{"n_layer": 12, "d_model": 320, "n_head": 15, "n_kv_head": 5, "head_dim": 32, "d_mlp": 1920, "vocab_size": 2048, "activation": "geglu", "norm": "rmsnorm", "norm_place": "pre", "norm_eps": 1e-06, "positions": "rope", "rope_base": 1330.0, "rope_fraction": 0.75, "qk_norm": true, "attn_scale": 0.177, "bias": "none", "tie_embeddings": false, "parallel_block": false, "init": "uniform", "init_std_qkv": 0.0349, "init_std_o": 0.00582, "init_std_up": 0.0349, "init_std_down": 0.00291, "optimizer": "muon_variant", "lr": 0.0016, "lr_mult_o": 4.0, "beta1": 0.95, "lr_head": 0.00573, "grad_clip": 0.5, "warmup_steps": 113, "schedule": "wsd", "decay_fraction": 0.763, "decay_shape": "linear", "final_lr_fraction": 0.02, "batch_tokens": [65536, 131072, 196608], "seq_len": 512, "doc_mask": true, "train_tokens": 875000000, "steps": 6915, "dataset": "wikipedia_en"}
Each number is 500 + 50 x the weight over its row's rms, rounded and kept within 0 to 999. Layers, rows and columns count from 0. Numbers have three digits each. The size before them is the row's rms in percent of the matrix's.

# up: layer 2 MLP up, 1920x320, rms 0.111, rows 279-304, columns 240-319
# down: layer 2 MLP down (transposed), 1920x320, rms 0.104, rows 279-303, columns 240-319
# gate: layer 2 MLP gate, 1920x320, rms 0.105, rows 280-304, columns 240-319
up279 100:494500505558449488447426350534339502499516491560417467528503471514451532450480480507436447485456373534527491403486462474519463429480520447423419522457470446473504601519553470560540446437457431538551449493488547516484575452485569456554481431
down279 094:406483493485585550579490649590578537608504503592521465434528521510492530498528375490513434514465547522465454539502471500555435460502501555585453567464464574528512427515470502446514462522333464506503532419502504429535545485576484498460492478
gate280 105:568498410449487474454535460499495535495486545554502434576445480472484393514484584549414403529506451597448485385537462623453517465416445421455418471513522501585393437513482460503540493467439512526515519483570517492536583474462551500417547450
up280 103:502460492506509482552571531559476541456406527567477519506476476486477557586557386518463455635534592532508483488356550551477448452484412485474456523439537394451489495535472441539544544403396496544484444582498603467461495519505457420566501509
down280 097:482539482483517486472567494540508491501441535518474533520503434461507585559484539441461592448502473531540548440561532483466551576554481544547511433449485599567605460537482485459510572499586494570533452487514515468503566541565509576470527523
gate281 098:520519521496530505542483519426503494506620546569528502620528503499505559490540490516471421566591530509455527617477408464526486508591501515386535491509498567514436546448517461541575404465552477568510513521433537479506462545501517500396584494
up281 103:485453411531555489478596462422463556431490572470451535568532553478545579501509462623453442414476468495524528505487518604490482487540527492538534491490489517516365480487510442562526458458530386629525427485496631506471491498556563443530429477
down281 101:516567538555486488424445450524521496426374514529481583503533444505495557561568411473558541416538500437543550443626485459451507504546514511561493545475628466475408527520511519554472447525579527494630479446510530478450509462503473506489414551
gate282 105:449527484474545449457598469542446471477505471490452400559485524541569511480470519513494466469497513568525513502522493584479455468506490504525555457513556475505373470508457379437576502563553397492653481531397527445573571503533479390557440385
up282 105:611470579509480560499471477538459533472434429500524454575432482544471540529508540492441487517504426450662404520537490497461463437465468480493627505488505448445547445481519378441481484486440470531486485551472552516618586448500569469472514485
down282 104:508458567498535568463496506472601498531534622483497480493372437521464523509488473488475530490470503555495434467520509568552524549436555589493554500482521565490500541426529621571560556523476528466538484521463487511468460500423453484498453544
gate283 097:571429467598406479535484571399479469548535561486507527530517391519431475438529610642466618536516432543469601460515448472636490497467613503497582490531511402430426497469548553541544515513526510492489607584518506476544504508548532486552534552
up283 099:494531498550464386492517567522484524468487442538472537423558465476549527539543531556572514535409528566469480520454576451484568492458477555573497473432542416413464543498431466513516530493583509540446478541532538556549477564535455581423457507
down283 094:411593484459475535459553495457549466496565441572476560567470477506497509571476490578485405545420558505541514545466454563476445442364498455593589517492516516441465406513506476528484570404505486472526479448476543517535406508469523595495548523
gate284 107:584491462553467522488512488563464458556552464554515530427527528461374498545478516448515401528520533527437556549637401440507439384447481563531550549498398392552546513550492421508583565437483446433451414603455492552477513480515557440482451462
up284 102:498488402498516505439508461437472536493410520391558487506524483545529502488469495417561408533522535522569557515480515495433561540506556475467540438525564515528467425492472476517480490476555498544519534466626548489430551476445472497413466530
down284 101:536501606483528484453526485498568503450582436473482453503444530506527499466487533474441523489514505588424481453453559564504495497607522477408437602474447523498532508452481449481435498444495473543473504497482551477595408526480505386501465495
gate285 101:503503509547500532476490485556497417526533490564544503464568547438584499520524511456505481422490454467569396434418481474507501547541554509500553383558526498524448490508512559477544490550495502501414560451545411491579464525503437513367477535
up285 098:430500460508506418492407514553495477480470520500457388539630436508480495489535504462442550483490526492526370524507564475508477479612453560511534572455529459559504472535518601476562501519545424530583447458545493590509456412493571528520506396
down285 100:544581434564420575429531583474491556431567531538471425472459448470597426510522595391504580488383454490459544554537517453470446525585476473496536388501552631504491511495504525503504514436594487503548538531539562589467429529480478552443461506
gate286 104:529420472524593599483542497448473534489462493462454581576464528433410598473594471565593481538415580496515543497497494555551571472457516534461441535458539560451543585500595529536495543529517524427390552588597492493477457504438412487429542558
up286 101:595515481539511442421513522514491455497424501442480434554498569492462394500513422447478492486503482412554479445508486449488500492539514444586546553579544514553535424493498572432517412471568576505555542513448476490463450553559448547596459516
down286 099:478456444450582471525552547528566420487505460510506378432547420453500496511563530522448401475472446507499536556456509497577416464516484575523517447449528508517524489505514548552483532538490488467436477403512597565456447488502520508388420523
gate287 097:604524550508487479389412607508581522449418445457537431488458481531546506392535400450389502560481432479464501501607474466553534520517466494427614534508448443510495529493462388470498474514525422427573480581390453490532370376496588531577504509
up287 095:529586463476536571460504602475547465418547476512466500501490436509538550590571446555534492479457505455513437503535512492424464613480581519539447416626431401489506462411449414507483471555402536589493544542471494466506409490529560485537558507
down287 097:505519575502561425494492508497457489472512446500499509513503511469527498482456410470507580452546409512484388460544536600493541498408400490453466504540449415519460376438484555541560521479576486538474442530559489504518561441493437430565359531
gate288 096:537569448459528619456557508496521455528521547461477473437496453401533459502589562455563527523507445541601492470522495510412545515544489575599486532464557477474488517559479524441501498459511478535459491500501576495458530486468507506539506542
up288 099:521436564482496487551519451466594406579509506474440521483452574464552529511477487550416489549460504454464445542581546537493576514508490471469523566405525508420410460446516584434565595490552442485477421521461415487389538512596570423521422583
down288 097:477423466526537459605543495531491483414458495473469474457476585511522576619575490544538460478486510569526476523521617440513539443492470512548463516421388551503556586574502506483538514422479502509416480546516485526536486506482533414545470509
gate289 102:488545528511485516570469443391420509552515522515449549458588492526466556529518486464506535436505511386482459473569532450450544600415498554485524438484518490502531415591427474478549603442475496475486497525554548536497452514571575451588569495
up289 101:536491472488429468593507580486486535542449500537461416485462439576512536421495520516530573481505494533489492535522582442557592424500589504467416512525500451569442512448531554480566533480497509443519524380452441468545536445435478456457492496
down289 106:400517534377490468432502559415502517653513512555550476541550470472507507517523536463399475613498403517615502475621463498539489481458473461500485513466500413475505555467488572555425445478541442459464543483412520479471487509542454555448547543
gate290 104:491552537488572584557585456620527413520504554470584531507484516584513504601472468498471558375579532487511574505520527406502481441404517515534494466414552562479463448463529521564460613505508499467521477534493529498504485412418459458421514563
up290 101:566494443425478514455581464527558414522485480477385494559452551541521511488408466481562445403585508501585521439517501471534512507465455438488451581496464507524519469479467478559479499486579499525533523485475545516516453561501527602657503466
down290 100:470399508544488574501531545510511525434479602514490533407454573510467554566483498417446469426556432481482482508516451467498515534507495442511516516508561591524538384600444420595572539569429544526523560533419516528428515509391559557496500451
gate291 101:498531483476541464481483390447441489499544519386536558508455533522532536533527493456467543452503507537535441462484526454507511428498413559480456494449536516403477595497526525490445520484452494544475467449593437526484565450544426404433428442
up291 096:500483533530542471429533424478610476487492521395441487596471467514530493448446535504532519476568611488459487549531514556505503496470427584519601459561510420533478521542505529512439471451537508540604470455515593519526532486495596408478540492
down291 101:533516525456457489530548451554423533456467567496602515405497549406450608446494470516508481445500419464550496470540534463477488518522545546442448523491485403451464402486480475435529463491501515576467560509549519480449525552467567476434481437
gate292 104:499397488488480470511487468515452376544493499451494554492538449469466457509597503515422534432476476452500589543626507516373457495512510460467490470416458435568505532517582508530509524531404517402511591482563483402440526536558530436466443502
up292 104:400502583441503508587446444541472646465516524499457488498547340539465499514528575508490446530496537545521461457525472463477511475530450434490481450547476409637482358549478447522549584535533485446526430602497493504532549582486531537433536360
down292 104:436549490554457539430585472457516489408472553605463482503422510450513516514479489517481538502551503422462601490554508572521472518545533443435557427473549532486553448481502465433467480507448435502501605597422510478490510668496497455513543511
gate293 102:505525507546535486502515547520473500515564492501453530437484609449470621510606532520481535461489513467483399548395494498414525562498583436455558490516557541470450514505496555448452471381505456470542487450519516484440418512450554579565496551
up293 102:505468441565540571438570490396411580464444524516537369480530468602465473574520501608471548581486452496448481482499471551507551492532503627544465508459554500459470449501477535454432434445561494565598476620421543448484526472541561561542512558
down293 100:495514480445502420530510553574523418461490534510546515434506462406488522559493466501474607447506382409479561507522463561485501552523497504620454501481479507516456582457564453531414505429469500547455511473488448468425477459496568537517515502
gate294 102:465476409553577582528487508518482508458468566469493473537508423499581419504474510485469476524499449456624443515555441452470577547469564518549465479556498481541482490501449458511489475429521525555458452517509498451418462523417534505516504554
up294 103:391538476500555510570497539443537475480524515475428582382451563473487596489530531499497435555514481473544514428525553334401503579577452538525477483415513444389544496457504445485505537423433437481415447400446535533554479520579416511465524508
down294 103:423569476477483488513493446534432552479459605514492501522541475458436479579558530506511554476430502565443516586487480430446487527571517502481550488393504420474479510560533497513516600506482572572569505553605598533457514444526505457403491470
gate295 102:523461470593574489487529466537563487468596538574404533481479455451441456402487546535465409619442513418441477493459573472458538533546468466463487539484404472444550564509457499499473498603504459491560503497490538462595480418416528463516499638
up295 096:366428485498512571577454408347558442457490510467521474513438540449516437453530490553519592506501542502526507494515463493507499454515432487453517476465494583592456487479468525452473566392473479457503490559500454459516473468496511522471371559
down295 096:597451418474606420523477550497465529499552515561484469466480466536586528467462556485541496553451470454457473442512524556511527434546604509536462461596421560370532446554579478518497546498452535440472531495460479541562493519593567468459381505
gate296 099:475548476563525576565506566484425508501539611559582448512449471542455519515504484507531475532434486519513575543501554595420382486412480429498446500535552427585571447535511511560480590522539440511581574487486536461517537517534472446545419460
up296 101:604514594566485463506500473461502458493504429511490483460572530535411568540597461496483565500443498546511482589553511486475444479444438479369500444400481446449494500500519455558443502481522548495522436588539476518541478503456404549412517489
down296 102:577570455517484493502690612461549464504516487472435584474541502411540509552452524523461635525471456456520457465501475571419439493493410542414488546449457480523540507498519570524500454553422491569531440510534585526537458576530549533500434518
gate297 096:568437499597501559540570623468438648580443454394475424407527541499515457574424494441466526555594449511484464497531532494473541487529534585540557410522529508536522482509516497538539392498554574450563442552431513515462491539461564593435528477
up297 094:580508556379539408397550577456510546425520443458483559553553436465611506520424457484493449545535468476537515460469410512494565364471474587479529460527536473638435537505365520553505573408457499484538513565469416609509515565465591599462501488
down297 097:492491400572511471464517512425586441585498420583509515520430543545567435523493519538545528473526392568479487426515469546445476477500537384488457534518516507450554537444522491466465568549502463458592538477482396500503540496414450537473439465
gate298 103:547541516430443499481556533400507461569540409438465490488446550489497449493517489526504509611475512549572560511457405479425511404478453507486480575432427556519403665516620447470437586594590475539478568529475484508439424504551365443529412462
up298 106:505578506552496465423538561505530614571496562441429539457515465493513541495481522541506517477462431512487519525447514544471521472570486555450507586431488519458532506528552460535476490570477464512500512544523483508411507525539411474553439493
down298 104:429559444500535510492524473446393470578457569513472542547540530532577438532513433511540464533526479579451517437610524546508494486515532479501529532618523425507414489492544465566472508518610476497466437512556530519479475475433506421592488631
gate299 098:501447468574405419510534473506520469484508463555477402575459493481420516391499453533548486534479528468471551489403427524462525456457457589487498493419517532417478402497436544411500473538477453475518463471521507435514550509508538524466467493
up299 099:473497548490469401573529494510459518518488509530453460545475517567531449583474490515487502516452480475418488539590466506502559455512460541466565473523423475514614493588558514488562452541513563468438423451515401494533495441421520479542523624
down299 099:528529550428484485538513592459502470529456486380580525527442496431491513490469579503495440549507511490480513475467505535505477456535494571509511609507558487480457453522435506488503562538497559518515546491434528573515492481465456546467527473
gate300 100:526464503546506552523517460559595486477554471536545452509539550531577522408523478483494509384491534458572595566503473509440513502435501623514517435440523530486533503523491544431510522517451445493492572568461526567464481544446532544468515446
up300 103:540422459449552474541488534504459527561480401487487593567499393549409517423509522537477508599496444520494456600478528473541596479550551484474508484510473453504517495494397500488459457519543495495507521553437455460537551484473489461582505442
down300 105:510543580515413496591447485442547558523576531453498513436496444557462484422457491576496572602538496524456479435543435402475500529536562448416416458537574513427535542492516553477557497542533503460445463494583403564597516516590453454475364472
gate301 099:506385432554591505480502629540533527419509499554526450487517439496549478520544543479563483511558482490578501456497532506432514531479510499545653582467458415553412588500441415463658523535515474525551492542387483528521506483479570489470468470
up301 103:558451441553521473449567550548468482454535543447384514535490463453498455504457530535557409458524494498482448559503452581496466507478525510524535464509562471496490486558533555488536451499608448395451469470468505462457556462379418444511502560
down301 101:433464470423532553488500472504458472594493457487481563427467419417488532509550547465443437467522514542397553525531487583429533589415481546485466536568466398511557507542508477530521442538449537545531480418524538444533518538483520476522541466
gate302 101:559589410545483430480510497464523474353580505488454494461485499419518450480461496495572546506523529513533512498538478492473509392531529498539556492511467505543578559453482391449570545557511499542565485409502606563530562508567494481437498589
up302 100:523462432509601609480447546493553496541557459536575474555473658448521541492421533581570546503458528520459508495527462507493517487503635577467474446417533534531514526468452453556464493469524406379549475448453491486559485499456464441464498385
down302 100:527513456527454481542521601541521493418529507495573485537538460502526496458475474541497498566450531528521467542461486477540470441525484471452495476459529500480531594506522523451510532484572467477481564490492542546541426493493495519531587559
gate303 095:385501545454558497355501554562465467408575474529518494488465570440523498554531527515407464440525417435476425460384466534556577550498453488440497487581534513503437572467531428469592486517507471533565447533506488539516489548493493542481503570
up303 097:528515544459663448485544552516602495481411407578594476499447536487471473449520498449552496548531496530589612489529562441501447416524558549545441510505503456517530543388520475464470461420510526527559564483549494411650506467490501507484530552
down303 099:566509533440552437410453485519468551577574451498487365455507543533559494554551514533519488469481515569555482485486413467521461556398536490435544517533522435532591451475532481541476598468524550449528520493363546548452549383539436514484516544
gate304 096:425598537615502515495448436515466482509421449454476562499435404548563541446547498495478513498580428482528488416445619561428500472457490471587572496505512559530549455473479521511403515490562439524526475449564475551435486525499590449495510524
up304 103:463585449478425491468494464504451503484450435500445470493517555427487532530541459518516494518547474527493611467501484474383433495417536528546456497454448621474516506540484542516575434484461517401464512443430537449499503444533613488532441497